python train.py --num_key_value_heads=4 --intermediate_size=1024 --hidden_act="relu" --norm_place="pre" --rope_theta=16400.0 --attn_scale=0.187 --tie_word_embeddings="early" --init_std_o=0.0 --init_std_down=0.0 --optimizer="muon" --batch_tokens=[65536, 131072, 196608] --max_seq_len=512 --doc_mask=true --max_steps=5659
Each number is 500 + 50 x the weight over the matrix's rms, rounded and kept within 0 to 999. Layers, rows and columns count from 0. Numbers have three digits each.

# up: layer 3 MLP up, 1024x256, rms 0.124, rows 658-668, columns 0-127
# down: layer 3 MLP down (transposed), 1024x256, rms 0.0637, rows 658-667, columns 0-127
up658:522445511559434480571514501542511328505573596474453524515565474476511456501451431531521543489531516482468539466503480482568450586419484505488447509448555495567542477479524465433437502465543418454473420500541528467453455516455546515477503474545482533464531575415489543474506499504471533566463401561478581581499535508474402517542469526503497455489492612572455485541415437449454522446539
down658:446457592532468462461530579484560596506420495415462446460447468485465489557514553499568509506486499551559455461512462501493477554610621388544445510589577497454533440611477499539513496467532506434482532484560482534600434578548489441541460537454562492441492457474520545559569467489537595486533524560506499477493474555537443566545469501541522478506474420497513456454433503452465573451455
up659:545493416502539526543471500575426488459518600460549526503623453544447508422502483500542519449479463487445537576533540545513579441499529518514484548514521453536586565503481560510592534520478483522504600432533508529492487524428495513460499606584446413500505456480500534495579444552478551448497487407481480535544466474537523515428503435447561471429531481558409497474398558517504547547514
down659:503440521459492524505501488491573438606499481489547569465488436449517439428485449568549487490581553517546510508453482483444507516578439429501494520557605349486463512428480545486500460497504465420515503612552496570493494480451496480573515441446529546522531561617446512481431527493409501554520594472472461546541525412486424537524610510506520419462492621387430479504493513465431513462405
up660:469452554444456513470566581457516513578480486485467553502427553501441463468394527407516486420507423525555481529580444494392594532422544439488541554467534538564480469576570503550624527446555467527488527519500440476435591476509519532467494492488446450391519445532484495489487541619429466484457448579520488552468584446450555486535539398577468593472536563500524522501422492525493557502449
down660:466552486448559439571607466466484502512384477552444564466456444503579528547531545403495487490501496535510544523446516511623527503497388486472504519481457475614487489504528522485467507501372498516443534477460509526513511464479450469542512479562527553557498559429578617579528593450444592432385400484409470503497522482534581474502424528492519500408548501479536532539434463522449499537432
up661:503454383513420532495550498505405502500471514467468537485534512519507446421539533465533464527513529502505470538496486589368616459371557454575541501503490512498578519519601454537547407428543467473368554409504459548400592463484493513597497441486468470503515508455566515541494446469447512488465445437485482560535507513465383518533411550517542486481503403451523530524472440381486503486471
down661:616454496456528425544417459598393438543420516520490509571589466422515521549542541464537506546502464464437497480615511414553512493521622529553558543508417494497477549503414503458494420486438487463537484557547481493487509527461485536458533492455521506541499540520454586562471486483562436456481520542510496487600477552534538505435494455465578423477553389492563402462484444585438395544488
up662:493563505400441493455578474546488492553431550523325538519510416454413477472346505565557458455533437483467513516364417487513561534416491604470531488466532490446503487563476590556437410453502523549543486476472509529512483583544502414414427476545587520523419453481548487537511534400578587590514598521517516464553351563518530583532454546478477515519539520477461459530532547431408423538543
down662:548516580471487566432428382469450496522451511543461476448441483517561556431446462539483522488579597366456578406498463509561567507562522478447506560497512561509503388508579455548579521491489565517499542464470562465486477550655429612541457535567362450480580436524449398542456570512457422431475497536621427568490436557504492449452470525501446573503474495557471444492503506510422462527531
up663:546483533480508571447523555499428496560570542510585528557504510455596468421569563467568510592459563485442421485583545465382513481519566595494468423522530493446492488504549517434474435517525495579589561470551551403519431412478463528619494475418481525461645525532545470486461499504475490475543435463498463544569438381475528485489537573506548553513485508596431364503468461493568576560468
down663:444461488549465384465497386572521504451508478468505447517595515469480482512480542599478567487521516491521547610562490512514581524518411528442554557576431507547487509467424546562432494507540522517517469501470475593451474540576496569594487410580518553521556426427532527509540525522457506485472506550524542546429592425550546524545487513435468468446435393558489547482547474483579468506542
up664:511495480453483489524618442493482554474504599518471505480511517487437577435562511461551491481524517513547542485471558470559475449437501474521450468509510570496562559538496457605557577438463472548508508552523486475374475559557586521518580549518529506464586533542510452544554418535519556541473495508547525551437433537487438518545415546448575479506560634571486482475462486467544481484479
down664:503496466504522547504515422522453508503484478507468539528461493512539482503422507463533523474530533524577526542516438483505529521455501497547586509516487526464502554514500562428483473499467522480460521498562490471498575419593472461517545499592569486540462564496479568512543584497532416447513555449417467439610423459460531485548554498525514470601538536465496448558537546512647427474476
up665:595421523501494440546421454511568529506567449461523460599525456478583500499397545510544455493509465416495502409553509471506548482553501503545524474478513557491519516489522520460499531510517556483537515435531544407524452528482478515450480513485518485458573418447528494516565458456557518530541516517515469502532512570539532569449423444382568450478551488500535530480550468489589362518555
down665:569535573489596588503580571461551489560464548544503486476483497509509484454490450466543458596558554555468535477489551513453514532479465609524529498500471458498439445487441554453546480519398452397527523466496482553509514527499453530491572449538555479554614511576516448545486498543472526538454507535453448384492503432503483509462545402491531435511584456511475481480475540524518575493344
up666:508505441571498460483515543433452395563446472474564559491536529531480465533422477498548531475565533595524510522403499467478537617512518575560506567462436467447538465511473373492520520430466483471489407490436526519534464468545476501505442450422539479420436501426520514561547455590528533456568566508571472417503459460497559620466469575555530429481520636445550424532512526472550429536547
down666:593470610460555572514512499495502495500439506503467536549481494475460466452453595530477476489601546489473514550442495646495488544520489428419460463557594588594405498478535487591501473520464502472561498447486450516471445499552470523509518521487428544472500455563521536418465488551536509426483507491466349574491435522483521546556445566489508466498501570535554532438506477536521545421443
up667:430475475582452594457449538464519396560592395399493506641483548508475525508514517472480458479433559531469470515514484495411596499504567450526406414466417459510569451470491475460581580581516498503602541477470473490402598546579475394439505483519560573414594447497499401482464452500501476435393522548521465414416467511470445564521497522489566511466452523514556440542466476521511505492491
down667:609522426531551431579580482563465491447461539475571446533466599488401559494517473506587575443373570515532502465512518582464534569496524623529507474512492508514426539466499479513452442547466581503395521533493508466538499439497485494481618440504432397577470578425568565585534510490589467512559481443545495597401605525500595523402431533536541485456498546552497474487528408506486579497511
up668:485533442509500523445484521483390598450479501572475581554464481434502596504478550496577513539489559498505489572569415506459481534464502452479492587500381492447530488479399461475518476491532550504392480564527470452589496452553533513447508534593431522534385477515482496583514475432477480521493495557566451550486410452546493469473485545410566476483444548630519537461522423558423545534494